Part of a small language model's weights: LayerNorm before each block, skips across layers.
Each number is 200 + 30 x the weight over its row's rms, rounded and kept within 0 to 999. Layers, rows and columns count from 0. The size before them is the row's rms in percent of the matrix's.

# k: layer 4 attention key, 96x96, rms 0.163, rows 40-63, columns 0-95
# q: layer 4 attention query, 96x96, rms 0.164, rows 41-63, columns 0-95
# v: layer 4 attention value, 96x96, rms 0.195, rows 32-44, columns 0-95
# o: layer 4 attention output (transposed), 96x96, rms 0.194, rows 32-43, columns 0-95
k40,054,206,197,204,126,193,190,230,245,188,240,175,200,166,208,181,205,215,183,216,193,226,185,228,170,209,174,192,168,171,175,197,162,191,208,199,200,176,205,192,223,252,234,229,153,196,199,165,219,146,204,196,256,160,195,186,139,206,221,179,206,188,188,173,263,164,245,242,228,218,263,202,187,165,249,195,223,224,190,192,182,255,192,198,148,198,227,240,207,186,152,172,172,230,276,209,139
q41,148,241,225,177,163,170,226,187,195,178,195,248,149,210,166,163,182,206,257,174,199,229,195,212,219,184,224,183,180,155,169,161,171,161,225,233,179,167,181,173,214,195,222,192,173,175,190,130,201,203,210,191,190,161,167,243,182,182,191,248,206,150,265,172,223,205,200,185,195,153,224,208,214,228,156,177,242,179,168,245,238,260,255,161,206,221,261,199,175,210,171,244,194,174,212,203,229
k41,163,263,234,178,138,172,243,216,209,199,231,240,143,192,184,168,219,208,233,165,185,224,159,187,213,184,203,172,194,149,172,175,148,175,205,244,184,190,193,174,204,182,232,220,153,174,177,163,211,186,216,193,187,179,150,212,176,211,184,214,211,153,240,176,261,194,222,173,222,155,241,205,207,227,178,158,234,201,178,217,239,254,232,179,197,187,247,185,138,162,145,245,187,194,220,183,206
q42,050,222,194,208,213,242,173,199,284,220,192,156,260,196,157,231,262,198,107,201,195,190,169,243,194,197,202,198,216,198,184,215,222,228,146,202,232,226,227,172,190,128,204,231,191,194,195,261,204,173,189,213,192,206,219,182,169,246,172,149,191,229,147,188,215,211,230,178,236,191,201,184,222,166,196,215,191,200,234,171,213,184,186,211,239,186,181,175,154,191,168,214,210,200,271,224,160
k42,078,104,186,202,230,219,195,213,185,193,201,161,264,182,198,230,197,189,167,253,179,184,226,207,178,236,184,223,192,237,206,206,216,214,191,182,225,194,181,190,218,244,187,166,218,220,225,208,186,207,193,191,228,205,263,175,172,173,220,178,219,235,165,193,144,200,179,243,164,231,187,169,188,175,243,255,169,197,229,177,156,165,170,228,197,201,153,230,277,226,234,150,170,246,217,221,152
q43,179,131,170,241,261,221,156,224,202,217,203,158,248,189,241,229,176,197,182,250,198,157,222,181,167,235,189,220,207,231,229,236,227,215,180,175,207,225,204,242,212,219,178,193,220,232,228,227,167,221,176,191,225,231,251,164,232,189,223,178,210,245,153,235,165,178,190,217,189,247,171,202,190,194,250,226,171,232,226,174,164,156,159,227,166,186,142,217,245,208,233,164,194,225,197,205,159
k43,163,132,198,220,240,227,159,171,176,221,177,163,268,194,229,244,191,199,154,226,208,175,232,225,176,228,191,225,196,247,218,238,233,235,174,148,226,221,211,224,187,196,167,196,229,211,235,245,178,206,184,216,200,226,243,175,235,205,222,190,193,241,166,212,167,184,190,227,174,239,151,202,219,168,223,235,154,209,233,176,154,150,159,239,180,218,152,209,242,225,232,157,224,221,188,227,172
q44,062,200,264,235,202,227,134,255,202,199,188,190,184,191,176,179,174,204,218,211,200,179,195,183,228,158,168,157,254,210,221,236,180,153,228,213,237,198,207,199,257,186,213,197,160,189,201,168,152,183,202,184,193,177,227,149,249,178,202,151,217,179,237,195,188,188,203,232,210,204,188,173,139,193,223,194,255,188,116,232,184,208,173,223,222,192,194,200,230,268,257,200,210,202,182,161,254
k44,063,157,238,221,215,185,200,179,162,241,204,160,165,155,203,212,174,223,184,113,198,191,235,190,188,208,168,227,139,200,173,211,172,223,182,196,216,224,197,198,192,143,154,144,178,183,222,207,222,191,258,241,202,190,272,244,201,260,236,199,189,143,193,197,219,227,203,206,204,163,181,230,209,146,204,159,229,215,220,203,228,206,212,231,183,202,207,225,166,208,223,264,228,223,255,194,211
q45,064,234,184,228,213,206,173,196,192,215,199,226,221,174,199,182,180,187,211,218,206,258,187,234,177,202,197,202,162,205,203,215,177,141,154,168,209,217,174,216,234,281,196,137,259,242,167,194,182,207,226,231,180,163,132,195,197,170,150,229,214,189,194,220,155,184,197,176,143,194,174,259,185,185,201,227,195,206,226,166,242,224,147,199,174,201,220,145,204,172,206,228,131,172,204,177,149
k45,062,221,198,187,162,242,179,229,183,224,161,221,166,184,174,234,218,226,183,223,176,218,199,179,159,183,255,202,169,112,229,180,229,244,174,194,202,209,214,198,220,196,236,229,215,144,179,197,192,228,205,164,198,219,202,213,190,182,230,196,205,241,194,228,187,185,197,189,187,230,179,176,224,262,219,177,193,176,185,235,211,177,163,113,207,269,192,229,121,222,156,182,233,209,155,198,258
q46,074,224,111,212,162,159,200,190,205,233,196,184,181,215,186,183,226,200,141,280,124,208,224,204,231,242,172,176,203,241,214,183,221,179,213,177,240,152,233,180,151,206,197,183,180,246,184,187,229,155,214,146,197,226,196,140,173,207,181,171,197,190,228,183,209,202,181,242,190,197,188,229,193,228,220,195,204,187,197,186,153,215,183,178,195,169,198,184,258,278,197,206,237,205,227,223,233
k46,069,216,200,192,227,200,233,207,238,191,172,240,180,197,157,202,185,228,190,218,261,199,243,204,158,173,159,158,173,248,157,193,237,187,202,157,201,243,128,220,199,171,201,219,238,195,163,144,167,215,190,227,271,201,180,160,185,211,200,191,184,153,159,203,207,228,216,115,171,204,183,158,196,171,178,223,239,247,181,208,168,207,226,199,205,175,218,266,200,203,226,198,156,214,165,201,206
q47,071,215,273,167,146,161,167,229,187,213,201,155,198,251,210,207,178,183,227,215,220,160,191,248,202,201,241,202,163,190,220,277,197,160,182,167,224,206,207,184,221,177,184,158,219,231,244,197,184,214,185,179,204,173,199,218,169,185,180,177,241,190,192,217,239,187,175,175,247,182,166,233,149,214,187,241,245,197,132,190,154,201,189,176,231,174,218,241,171,157,209,271,218,215,227,196,165
k47,065,208,173,222,179,236,220,219,168,176,192,224,252,174,149,192,270,212,182,151,241,216,165,181,190,204,202,198,173,184,196,175,135,186,189,184,243,209,183,205,178,237,238,187,179,176,185,203,174,193,236,221,231,197,191,218,237,227,252,170,270,178,223,226,169,183,242,240,206,239,186,214,197,190,157,208,199,191,238,177,208,201,173,207,131,179,239,278,188,205,269,208,192,227,233,166,237
q48,068,196,170,198,180,171,149,225,227,208,203,195,227,162,166,231,205,239,168,206,192,207,169,170,209,192,267,153,209,175,178,176,172,228,163,198,215,227,229,185,205,251,206,206,166,164,169,281,207,204,180,186,196,219,215,186,223,195,242,201,189,215,169,159,207,212,191,158,239,122,193,221,231,218,224,201,180,195,280,207,238,203,238,183,175,280,208,219,176,152,226,189,173,208,226,216,140
k48,063,194,249,195,218,205,213,177,206,206,205,230,201,256,172,210,219,162,149,234,189,216,154,179,142,209,204,265,165,205,177,137,209,184,209,175,191,165,211,245,234,150,206,144,225,213,199,199,223,195,176,212,173,239,259,185,181,179,225,182,211,251,200,205,208,175,236,263,213,215,240,130,198,240,187,234,194,248,191,214,168,224,188,171,188,217,159,178,240,159,158,212,189,222,148,189,186
q49,077,166,212,178,205,172,151,218,157,207,228,220,151,204,210,196,145,157,272,229,166,208,199,199,169,218,128,184,233,190,217,203,181,169,213,208,151,209,255,206,255,175,224,186,176,183,234,180,229,141,191,177,179,172,221,271,206,176,184,168,220,203,200,209,174,204,242,192,204,235,195,213,196,210,210,247,182,198,170,226,197,197,215,201,160,215,187,169,231,238,244,200,189,184,162,255,281
k49,081,199,242,178,205,212,203,200,175,230,175,234,201,164,182,185,220,205,199,209,213,180,174,211,218,180,192,192,172,241,161,205,165,238,218,225,242,224,184,266,204,194,247,167,191,157,225,192,193,211,145,158,175,216,270,152,249,177,257,285,199,159,158,209,154,226,236,251,190,194,200,177,213,178,200,196,230,189,160,226,242,201,234,239,171,189,171,188,174,187,171,246,221,193,220,158,165
q50,069,153,173,208,210,166,202,209,209,165,236,222,210,231,189,197,224,204,199,203,203,212,222,178,193,229,244,189,187,175,197,189,237,197,142,237,182,176,226,164,221,252,228,135,216,184,226,180,234,225,174,213,240,180,161,207,224,253,179,188,192,168,198,228,203,162,133,255,145,144,182,262,225,170,212,223,208,254,196,194,196,197,215,213,245,181,256,170,211,206,195,197,193,207,154,166,281
k50,071,193,183,231,239,180,225,200,226,181,196,229,252,182,206,167,182,255,237,146,237,204,252,164,231,176,198,222,222,211,206,223,206,202,224,174,186,195,170,190,189,172,212,206,191,165,199,180,213,213,184,211,218,256,245,210,129,138,218,221,241,262,232,216,179,171,226,198,207,212,207,116,139,217,251,209,240,189,239,183,185,204,180,169,190,234,144,184,176,186,160,225,214,177,252,197,208
q51,070,127,185,191,222,183,228,205,162,224,238,207,166,250,217,158,219,132,246,204,220,158,230,211,144,192,229,208,193,177,233,188,192,223,198,210,224,211,190,218,216,219,231,132,224,218,190,163,163,176,237,215,217,153,241,147,230,170,217,193,213,198,219,196,179,177,161,257,195,203,215,172,252,204,182,173,271,207,197,220,191,207,233,222,243,196,213,200,248,193,192,139,190,145,175,225,208
k51,066,196,238,231,200,233,174,198,197,199,242,195,197,217,185,240,185,220,193,171,231,170,182,173,273,202,140,191,222,203,168,265,188,186,207,161,182,217,215,166,154,109,207,219,181,201,279,185,212,185,173,211,188,205,201,169,169,223,185,206,208,200,249,189,221,214,205,128,166,218,202,206,179,175,194,235,256,217,244,176,181,200,189,131,182,170,210,182,196,229,230,210,232,196,191,173,268
q52,073,187,194,187,245,194,216,220,180,216,202,229,221,221,188,188,180,241,192,186,231,230,210,198,153,133,192,154,223,192,211,180,191,192,220,253,241,169,163,172,207,257,238,184,176,197,175,170,148,195,199,194,193,184,163,203,174,217,216,185,330,204,243,194,212,192,180,209,184,252,241,140,174,155,211,211,189,239,162,192,175,188,217,180,200,170,174,250,231,186,203,214,219,218,188,157,157
k52,068,183,217,254,145,204,124,126,211,205,204,203,171,185,219,183,190,163,201,177,219,145,166,240,196,252,221,192,151,195,217,194,219,178,192,173,185,205,226,142,183,154,191,222,179,257,264,236,176,240,246,170,197,195,215,264,184,225,191,192,158,204,205,187,196,198,230,213,227,149,206,228,177,173,194,193,212,171,212,200,209,207,188,260,206,254,236,142,229,186,186,178,214,206,183,225,199
q53,064,216,218,167,150,246,207,159,199,187,198,182,208,131,168,246,203,173,198,217,195,244,119,214,251,219,157,196,254,187,242,189,199,194,225,190,174,146,215,181,183,236,191,254,217,178,198,216,190,246,201,233,195,162,248,232,188,188,202,246,161,198,164,168,232,179,215,166,143,200,247,213,242,232,171,220,141,224,240,168,219,194,173,205,204,185,242,195,180,223,186,225,218,215,221,206,180
k53,061,191,170,196,223,232,194,251,222,224,179,187,178,215,234,205,198,186,252,241,174,217,209,184,230,226,200,185,213,230,216,159,176,252,168,225,208,211,149,178,219,264,241,218,176,172,173,188,177,164,201,209,208,258,213,223,241,200,207,169,171,188,224,247,141,157,193,196,217,188,144,231,199,207,248,224,167,274,129,211,191,228,204,256,217,213,197,184,188,156,184,159,212,253,185,207,233
q54,079,170,176,202,222,257,191,216,178,253,200,232,132,260,206,167,185,201,192,233,228,183,230,190,199,174,229,214,177,210,173,217,238,207,208,189,228,207,192,157,177,221,175,167,191,253,183,165,153,189,146,194,169,219,178,176,133,239,203,229,207,202,249,213,163,224,186,217,147,210,257,182,192,152,180,166,239,213,249,176,198,213,222,201,209,197,185,161,177,192,183,140,246,216,236,246,160
k54,064,221,213,220,160,216,136,195,209,183,208,236,214,221,237,219,212,138,199,176,258,226,165,201,242,198,201,178,150,215,217,208,232,129,222,199,209,176,273,209,160,183,182,198,215,223,216,188,214,185,209,197,251,223,185,199,213,206,140,179,174,247,201,158,196,180,166,123,216,217,198,209,211,184,214,212,277,213,184,181,198,192,174,211,260,184,219,236,143,248,156,225,195,225,202,199,172
q55,067,221,169,195,134,274,204,167,225,193,182,144,214,216,186,235,215,180,219,219,183,261,133,174,245,209,232,219,246,190,206,201,169,227,158,205,165,161,247,240,165,225,229,226,188,185,202,182,223,255,196,199,212,196,206,216,227,174,223,203,206,225,198,141,192,186,229,137,190,249,239,172,184,209,228,174,146,180,248,214,205,191,199,251,159,199,179,157,185,177,169,215,224,211,213,179,202
k55,061,142,206,169,193,180,171,194,183,194,210,218,222,195,221,214,209,205,233,246,200,161,184,215,202,229,220,194,235,239,245,197,213,196,227,247,254,203,169,177,266,213,203,217,202,263,206,183,243,224,164,201,199,235,176,226,204,183,175,217,148,236,188,262,213,169,185,147,233,202,138,243,206,206,187,211,139,240,134,207,206,232,200,157,233,203,194,134,223,155,186,172,233,209,169,202,186
q56,075,184,173,216,216,195,209,169,200,206,185,178,200,196,226,211,167,206,197,223,187,173,221,149,230,204,219,211,158,194,226,194,291,242,165,231,196,157,238,216,141,207,200,219,187,299,232,212,178,202,189,198,211,258,224,208,189,166,198,206,215,162,215,167,219,236,187,167,131,175,186,200,214,228,159,193,205,211,217,189,211,226,226,151,206,255,194,231,198,132,151,156,189,231,191,184,145
k56,082,240,178,204,198,196,191,184,239,202,195,212,227,225,139,209,207,145,169,219,247,167,182,195,175,170,197,218,190,223,197,149,242,178,227,186,172,208,217,179,195,265,224,257,218,176,182,189,203,164,178,179,246,233,125,147,232,223,194,220,229,236,210,215,217,192,190,182,265,204,180,211,209,205,196,246,161,200,170,143,186,203,183,184,275,183,169,211,167,178,138,224,200,174,152,233,203
q57,079,245,237,186,180,186,226,161,257,154,195,201,204,192,176,237,251,145,207,171,243,264,194,228,176,195,159,234,200,194,241,200,213,220,225,226,178,234,208,211,178,184,189,166,215,178,209,207,227,190,179,250,183,223,142,243,171,205,167,206,176,258,142,193,199,191,240,148,215,190,180,181,194,149,183,189,164,171,242,205,175,179,204,199,209,180,170,191,209,234,255,254,128,182,215,191,216
k57,078,195,139,222,214,177,227,215,204,169,182,213,224,211,207,190,192,243,179,203,148,205,231,208,274,219,226,196,207,201,243,203,211,239,182,204,175,193,243,210,186,194,234,248,215,293,172,189,166,181,189,181,227,134,224,212,201,185,202,242,212,188,183,159,161,185,119,266,214,202,201,246,135,233,229,196,216,146,208,186,181,191,225,145,206,173,203,206,154,181,206,219,225,211,178,215,198
q58,074,222,172,209,211,178,235,221,245,160,215,205,232,227,153,189,206,191,166,196,187,171,244,156,225,218,170,149,256,205,239,195,226,187,251,247,233,123,211,221,201,229,151,240,172,201,192,207,160,219,182,192,221,184,219,150,187,222,200,132,241,182,267,160,237,216,228,208,176,209,230,180,179,220,185,213,195,194,168,193,175,199,174,194,254,212,208,268,215,232,231,215,218,215,169,175,174
k58,065,158,217,251,189,224,164,177,215,229,219,208,197,198,212,195,227,184,200,191,159,167,255,233,226,217,167,219,196,219,149,189,218,211,146,216,149,195,168,102,133,234,223,180,170,229,218,243,184,171,264,228,253,217,204,184,218,241,218,176,219,176,198,183,144,225,193,205,204,140,161,193,166,179,214,223,238,223,197,212,169,238,191,246,233,235,222,184,190,217,195,196,209,224,211,202,173
q59,064,242,240,191,197,186,203,150,196,229,187,209,170,222,241,164,186,207,215,210,190,178,196,284,120,201,190,189,148,191,219,191,208,195,166,191,167,244,263,195,224,125,254,181,188,186,193,184,214,209,213,199,200,179,218,232,190,236,162,192,183,240,148,258,158,232,192,172,238,224,185,171,204,160,196,152,160,169,234,195,207,209,174,183,183,243,198,200,173,208,220,247,223,215,255,215,211
k59,063,225,226,142,163,183,196,214,199,191,179,180,221,116,170,257,175,193,167,164,205,231,181,211,228,220,207,179,240,173,179,213,208,217,196,187,204,196,243,223,252,221,212,193,235,179,228,222,215,211,162,225,182,189,158,209,182,202,154,242,212,194,208,190,205,181,186,186,157,188,200,255,220,256,267,246,226,145,190,172,156,206,210,201,152,180,217,238,182,201,247,124,149,223,225,217,211
q60,065,177,181,212,259,234,197,203,177,198,153,204,172,189,214,188,200,163,225,238,226,177,163,150,206,234,142,148,188,242,193,214,224,157,242,212,154,235,207,225,233,225,183,165,176,200,155,150,224,197,213,167,152,238,139,176,198,230,190,213,199,202,228,213,147,281,210,220,170,192,230,122,171,190,219,190,174,196,236,202,197,215,227,170,207,196,165,204,216,262,201,192,230,200,207,215,223
k60,058,211,263,217,208,151,195,169,179,229,179,190,175,166,226,230,147,205,223,193,223,224,215,213,175,185,228,201,161,174,190,194,235,207,173,195,168,181,221,190,245,196,248,186,254,199,218,215,218,186,157,187,239,173,236,219,249,175,174,180,157,204,164,176,229,178,224,217,195,235,183,191,237,215,224,158,228,141,180,206,215,204,163,246,277,209,244,210,115,244,182,200,166,234,231,215,169
q61,072,267,231,220,225,232,147,203,200,219,165,185,214,179,236,207,179,202,200,233,202,213,158,195,165,170,207,229,152,218,231,203,193,205,217,178,213,244,222,249,211,190,239,201,202,147,219,167,209,238,215,238,180,237,152,175,110,148,232,221,143,216,223,197,240,173,179,226,234,251,184,222,209,259,190,151,219,195,200,189,161,209,204,223,166,218,159,141,231,200,188,170,217,177,211,203,194
k61,061,165,177,199,206,175,219,171,188,199,221,195,234,215,150,201,179,228,192,159,236,227,262,188,188,217,183,164,202,158,270,270,213,202,230,245,217,216,216,195,202,183,225,232,160,200,232,151,191,216,209,261,164,200,156,242,253,228,171,204,182,167,182,170,241,234,188,170,189,221,159,232,222,203,187,197,187,193,202,206,260,176,173,201,233,205,200,259,209,160,159,218,242,221,128,192,184
q62,077,150,215,169,153,213,210,187,224,236,206,247,168,157,205,188,205,256,208,243,248,170,214,251,178,235,191,215,182,207,197,216,168,138,231,156,213,217,220,197,186,182,195,184,164,168,207,193,206,177,255,199,186,119,235,221,197,240,200,147,222,171,163,228,182,198,222,257,203,165,202,201,213,238,173,192,186,248,143,224,212,209,167,161,141,205,192,190,203,258,213,240,235,193,215,207,215
k62,083,213,218,175,185,219,182,248,181,178,167,189,177,183,167,221,191,166,214,199,185,234,194,175,197,208,202,156,170,200,118,210,131,192,197,165,273,167,182,228,273,170,228,192,249,140,190,188,169,232,199,201,204,185,241,237,234,167,188,171,185,216,190,216,197,198,198,216,207,185,227,216,218,206,202,237,237,193,217,212,197,209,175,248,169,215,229,253,237,189,174,113,157,245,243,200,191
q63,070,166,153,254,174,232,170,223,208,200,221,230,175,197,253,187,180,204,242,200,198,174,121,215,205,221,148,188,225,215,168,160,176,161,246,181,156,238,192,170,214,217,168,255,164,212,220,223,188,180,258,216,143,172,246,191,213,171,219,274,172,201,219,217,188,162,196,246,157,182,172,231,250,211,196,192,218,238,193,217,209,201,230,173,206,221,188,243,209,190,211,147,172,193,215,186,179
k63,070,224,244,205,247,185,200,206,213,163,181,209,172,204,183,194,217,188,216,237,223,209,198,209,201,116,210,234,201,202,212,212,191,207,237,195,210,173,162,219,183,177,196,255,221,150,205,169,230,148,271,242,173,220,207,190,264,218,223,133,192,193,198,162,228,199,178,188,162,208,194,196,214,188,200,206,165,241,196,202,168,167,224,249,201,168,211,157,184,128,151,205,169,136,139,222,224
v32,135,195,226,237,204,191,215,199,263,168,226,211,199,201,180,197,152,257,193,198,224,155,244,245,229,197,177,187,151,164,222,244,191,204,222,243,167,174,182,229,220,208,243,142,201,168,190,185,220,210,215,170,165,214,188,271,197,182,194,161,180,185,261,212,212,206,229,230,199,198,204,148,191,250,225,212,181,186,277,187,178,187,152,152,194,241,190,200,247,153,200,187,254,202,161,185,191
o32,136,176,226,212,192,223,211,213,214,187,232,183,196,222,174,206,213,160,199,234,196,197,189,162,153,242,169,199,201,243,179,144,181,185,216,236,195,166,249,257,209,211,234,201,218,258,172,206,216,194,179,158,227,211,206,202,186,194,205,157,207,259,168,175,156,219,212,190,235,225,192,132,105,193,183,180,205,156,151,214,163,187,251,182,244,152,215,240,194,223,258,230,229,213,176,215,220
v33,122,213,197,201,222,190,197,161,167,193,186,178,189,220,207,231,149,222,182,225,203,224,215,181,200,196,212,205,216,229,121,184,208,192,174,225,118,247,205,144,207,197,193,211,250,252,242,224,243,165,224,214,210,184,195,112,186,159,192,230,171,174,176,192,218,221,199,242,212,201,174,160,226,126,170,209,156,160,187,237,251,212,204,232,225,224,179,149,220,185,235,200,223,172,182,175,211
o33,118,197,187,200,202,184,206,184,182,190,189,187,219,204,191,191,147,259,209,205,224,184,221,218,191,163,218,212,162,178,187,202,189,221,192,185,188,171,230,203,158,219,189,251,225,129,208,164,198,146,248,234,214,211,239,171,160,228,159,187,176,227,218,209,178,183,137,239,166,156,223,208,191,128,250,169,219,217,242,173,229,251,202,229,173,203,242,236,245,199,163,162,196,239,264,218,155
v34,127,206,185,228,201,160,184,163,173,253,191,254,218,209,191,190,245,273,206,202,193,179,162,169,185,199,166,163,231,171,205,269,161,187,207,151,294,217,209,206,208,153,205,172,240,191,149,178,179,224,200,199,183,204,195,216,152,166,214,217,195,210,185,180,170,197,225,199,203,183,180,197,156,180,144,210,215,289,236,238,177,209,221,203,174,186,238,159,203,210,229,208,223,235,199,179,177
o34,125,121,259,183,201,217,218,192,237,209,172,238,173,212,245,165,177,151,210,197,183,190,193,205,200,228,161,196,227,206,175,246,170,163,174,194,178,242,216,241,188,164,221,209,165,275,198,231,231,220,163,201,161,186,222,160,201,140,208,248,213,222,190,188,261,200,245,163,216,195,202,163,219,199,219,182,164,226,205,241,176,231,212,191,168,282,190,194,218,190,189,190,185,187,233,198,147
v35,131,201,169,220,206,221,159,206,174,220,214,248,201,226,200,196,176,181,275,193,249,249,136,239,203,227,232,232,181,213,232,197,218,222,255,202,192,218,231,206,110,135,171,239,167,235,215,219,166,163,169,206,188,211,153,243,174,213,201,220,239,182,195,126,200,232,138,176,197,186,191,224,211,227,213,208,218,208,171,186,154,174,204,249,210,191,219,198,173,167,206,190,198,171,188,177,194
o35,127,229,180,205,205,212,229,198,209,195,190,234,211,156,218,179,217,188,154,239,196,201,189,176,182,212,173,219,272,220,233,219,217,222,187,188,202,203,222,142,171,201,196,287,192,161,172,237,220,184,238,167,192,169,139,233,218,226,206,232,214,142,178,209,200,261,193,187,213,192,185,193,183,228,174,235,158,186,225,185,205,115,161,207,203,189,235,145,206,174,183,264,222,140,237,208,211
v36,105,217,236,220,170,203,215,163,221,242,233,199,168,215,191,232,225,210,201,204,207,157,216,235,172,175,201,238,181,182,202,218,221,201,247,250,144,229,241,188,146,163,216,197,181,243,263,227,203,162,169,186,216,188,146,178,187,201,201,228,198,172,242,184,222,170,217,239,175,257,182,190,233,237,232,212,217,110,245,163,220,189,222,213,223,166,141,187,178,174,167,178,180,199,211,147,211
o36,104,218,200,231,147,212,172,203,234,181,209,176,211,160,200,228,291,228,222,237,159,249,190,200,199,214,195,211,192,256,203,183,222,224,212,188,192,157,213,171,193,245,215,245,196,147,164,206,207,158,205,180,188,172,200,246,153,202,220,173,152,205,201,170,222,225,241,218,177,219,197,203,139,172,202,163,207,164,223,161,229,132,174,240,214,148,219,197,207,239,245,210,230,237,226,213,153
v37,119,185,212,175,219,286,182,255,191,245,233,239,190,173,178,166,126,113,224,213,246,216,174,171,196,224,168,164,189,197,257,206,171,213,213,212,234,215,230,186,181,231,223,215,160,224,210,220,173,197,185,148,193,194,166,217,177,199,239,229,194,171,180,190,216,216,226,202,221,169,178,217,238,182,174,158,268,261,178,191,175,184,189,215,182,159,230,210,192,202,167,213,156,204,202,234,208
o37,110,208,207,212,212,248,169,239,212,208,216,244,178,201,214,188,169,203,158,198,161,194,153,237,206,241,141,202,224,199,210,193,116,187,195,139,238,230,152,157,227,244,152,210,211,207,220,236,182,220,225,184,204,190,154,196,234,209,178,230,219,186,155,252,249,212,209,197,202,211,178,198,197,252,132,250,163,176,228,240,227,169,184,207,178,152,197,177,211,170,243,222,172,188,228,202,224
v38,111,237,240,238,196,101,177,225,289,232,205,264,197,190,206,226,260,151,192,213,171,195,185,178,187,136,200,216,185,213,172,244,228,167,193,195,190,229,173,236,210,210,206,220,211,189,179,187,181,160,182,230,184,193,185,213,263,180,219,219,240,173,194,194,179,191,175,154,200,169,204,168,191,179,206,215,176,170,228,160,227,177,225,251,233,162,175,174,189,193,179,221,220,256,201,176,229
o38,108,221,244,188,213,196,163,219,232,209,180,214,219,173,204,230,251,195,182,228,170,215,210,182,191,152,184,175,274,215,242,216,203,221,215,189,155,197,237,238,212,201,173,193,220,189,189,171,207,203,208,253,192,175,214,221,223,131,193,167,179,186,205,158,231,215,247,125,189,192,180,218,215,157,247,166,227,146,257,181,136,132,173,234,181,193,188,192,213,232,236,260,209,200,198,171,213
v39,128,196,160,226,223,211,189,191,204,214,243,207,220,212,189,198,223,253,215,196,258,188,151,167,212,209,136,233,214,170,196,214,208,228,212,157,236,170,197,185,151,117,229,138,184,179,167,194,154,177,170,193,226,214,208,191,132,140,200,195,197,234,238,228,206,157,216,181,225,179,203,206,200,225,187,233,268,216,237,171,187,189,215,205,186,196,240,226,158,243,232,233,233,188,202,183,147
o39,121,182,198,189,211,242,189,199,268,202,210,238,211,185,176,221,250,189,217,199,204,232,143,231,166,214,189,179,225,223,162,192,245,165,166,220,237,260,220,209,186,169,250,227,134,260,170,227,217,194,173,185,182,188,148,224,202,174,230,214,199,229,176,232,212,154,215,166,253,216,202,154,229,215,198,193,116,219,191,197,218,142,194,189,216,219,215,164,181,208,172,166,237,205,203,153,167
v40,127,179,207,187,225,146,173,220,246,163,180,181,190,205,219,199,251,205,212,231,223,243,201,267,252,213,225,286,203,186,129,165,197,246,261,156,192,202,245,161,180,157,163,224,189,211,118,204,178,171,217,275,200,225,181,183,199,195,197,189,215,221,216,209,176,193,198,192,190,197,189,204,236,202,239,233,176,157,161,204,184,191,211,218,225,201,210,203,202,173,252,202,228,174,188,202,173
o40,120,213,156,186,238,196,242,199,186,202,223,201,217,217,157,174,250,187,191,202,213,145,197,193,166,182,230,196,224,135,209,192,248,244,214,223,231,218,217,217,162,165,193,224,170,181,203,165,240,210,258,182,177,157,185,185,205,260,200,233,182,165,260,210,131,224,186,199,217,174,266,227,216,114,196,212,209,210,167,163,198,162,209,240,243,204,215,153,185,171,180,196,206,196,202,168,173
v41,117,202,215,176,217,207,206,179,178,170,187,116,196,254,199,188,200,180,178,190,234,236,206,184,185,186,158,219,249,195,140,158,206,219,176,159,194,204,203,186,142,189,248,151,196,188,227,240,171,182,216,188,197,218,234,164,178,186,224,204,233,229,218,252,173,154,218,243,210,203,204,192,240,190,189,230,252,121,246,206,249,218,211,230,161,211,175,265,219,220,205,251,171,223,192,178,177
o41,111,190,152,231,225,211,205,169,178,155,207,172,208,213,109,193,242,212,225,228,203,226,165,229,219,188,220,179,155,172,119,155,227,213,210,211,231,217,193,203,227,237,223,190,186,210,212,163,186,180,207,204,198,181,199,211,154,189,199,206,212,227,224,200,203,153,153,176,211,230,236,213,246,202,208,213,181,203,237,184,254,222,159,208,248,205,188,221,206,198,134,129,205,271,215,146,170
v42,103,170,158,204,213,245,213,164,166,125,143,182,225,240,220,220,193,200,167,173,244,243,139,238,217,210,203,239,196,195,241,168,233,210,239,209,175,126,176,185,214,183,189,125,199,253,212,227,218,182,206,209,192,225,223,224,186,196,180,209,271,213,180,198,148,187,178,230,185,183,218,155,242,202,189,205,206,167,191,231,202,216,200,199,229,248,221,226,204,197,264,194,241,189,212,194,171
o42,101,181,158,217,242,199,253,155,193,165,185,174,203,165,147,192,190,161,183,163,229,209,184,198,199,190,218,205,186,210,176,184,276,271,208,244,215,191,211,198,196,165,272,244,196,189,206,210,184,204,219,212,230,217,192,188,154,247,219,224,241,217,203,194,146,163,125,207,160,186,218,148,240,198,187,221,191,196,228,202,201,200,211,163,244,214,272,192,196,193,156,150,207,157,202,213,217
v43,114,192,217,230,214,172,171,228,217,186,243,251,227,178,216,216,169,165,208,182,244,206,177,215,263,238,197,250,167,217,191,214,178,231,234,232,199,188,126,159,227,206,169,199,191,214,150,193,203,164,231,173,171,240,146,247,172,146,225,196,205,168,204,204,245,234,206,186,195,183,187,190,185,189,240,197,158,255,153,205,197,161,184,199,240,255,246,151,184,159,190,222,230,206,187,220,161
o43,116,248,220,168,240,220,167,222,209,223,204,214,182,207,216,226,171,172,144,185,247,187,187,202,152,198,159,226,242,171,225,177,148,187,197,223,196,201,204,235,161,197,204,252,238,198,212,217,280,186,265,192,213,206,169,201,205,210,178,193,182,194,166,227,163,241,225,187,238,178,215,134,166,182,194,200,164,189,200,222,147,152,237,209,220,164,249,171,161,169,239,252,188,166,210,195,243
v44,121,199,212,184,214,202,199,195,230,269,225,221,197,145,203,213,206,235,170,175,198,139,181,152,158,155,170,243,216,201,229,210,172,199,200,215,213,231,231,158,217,173,180,161,253,235,251,190,210,168,193,208,209,170,192,120,194,196,217,222,212,215,187,223,220,200,225,212,178,214,161,216,272,159,173,197,226,201,244,206,236,202,259,185,257,151,189,129,172,229,201,222,172,176,186,227,198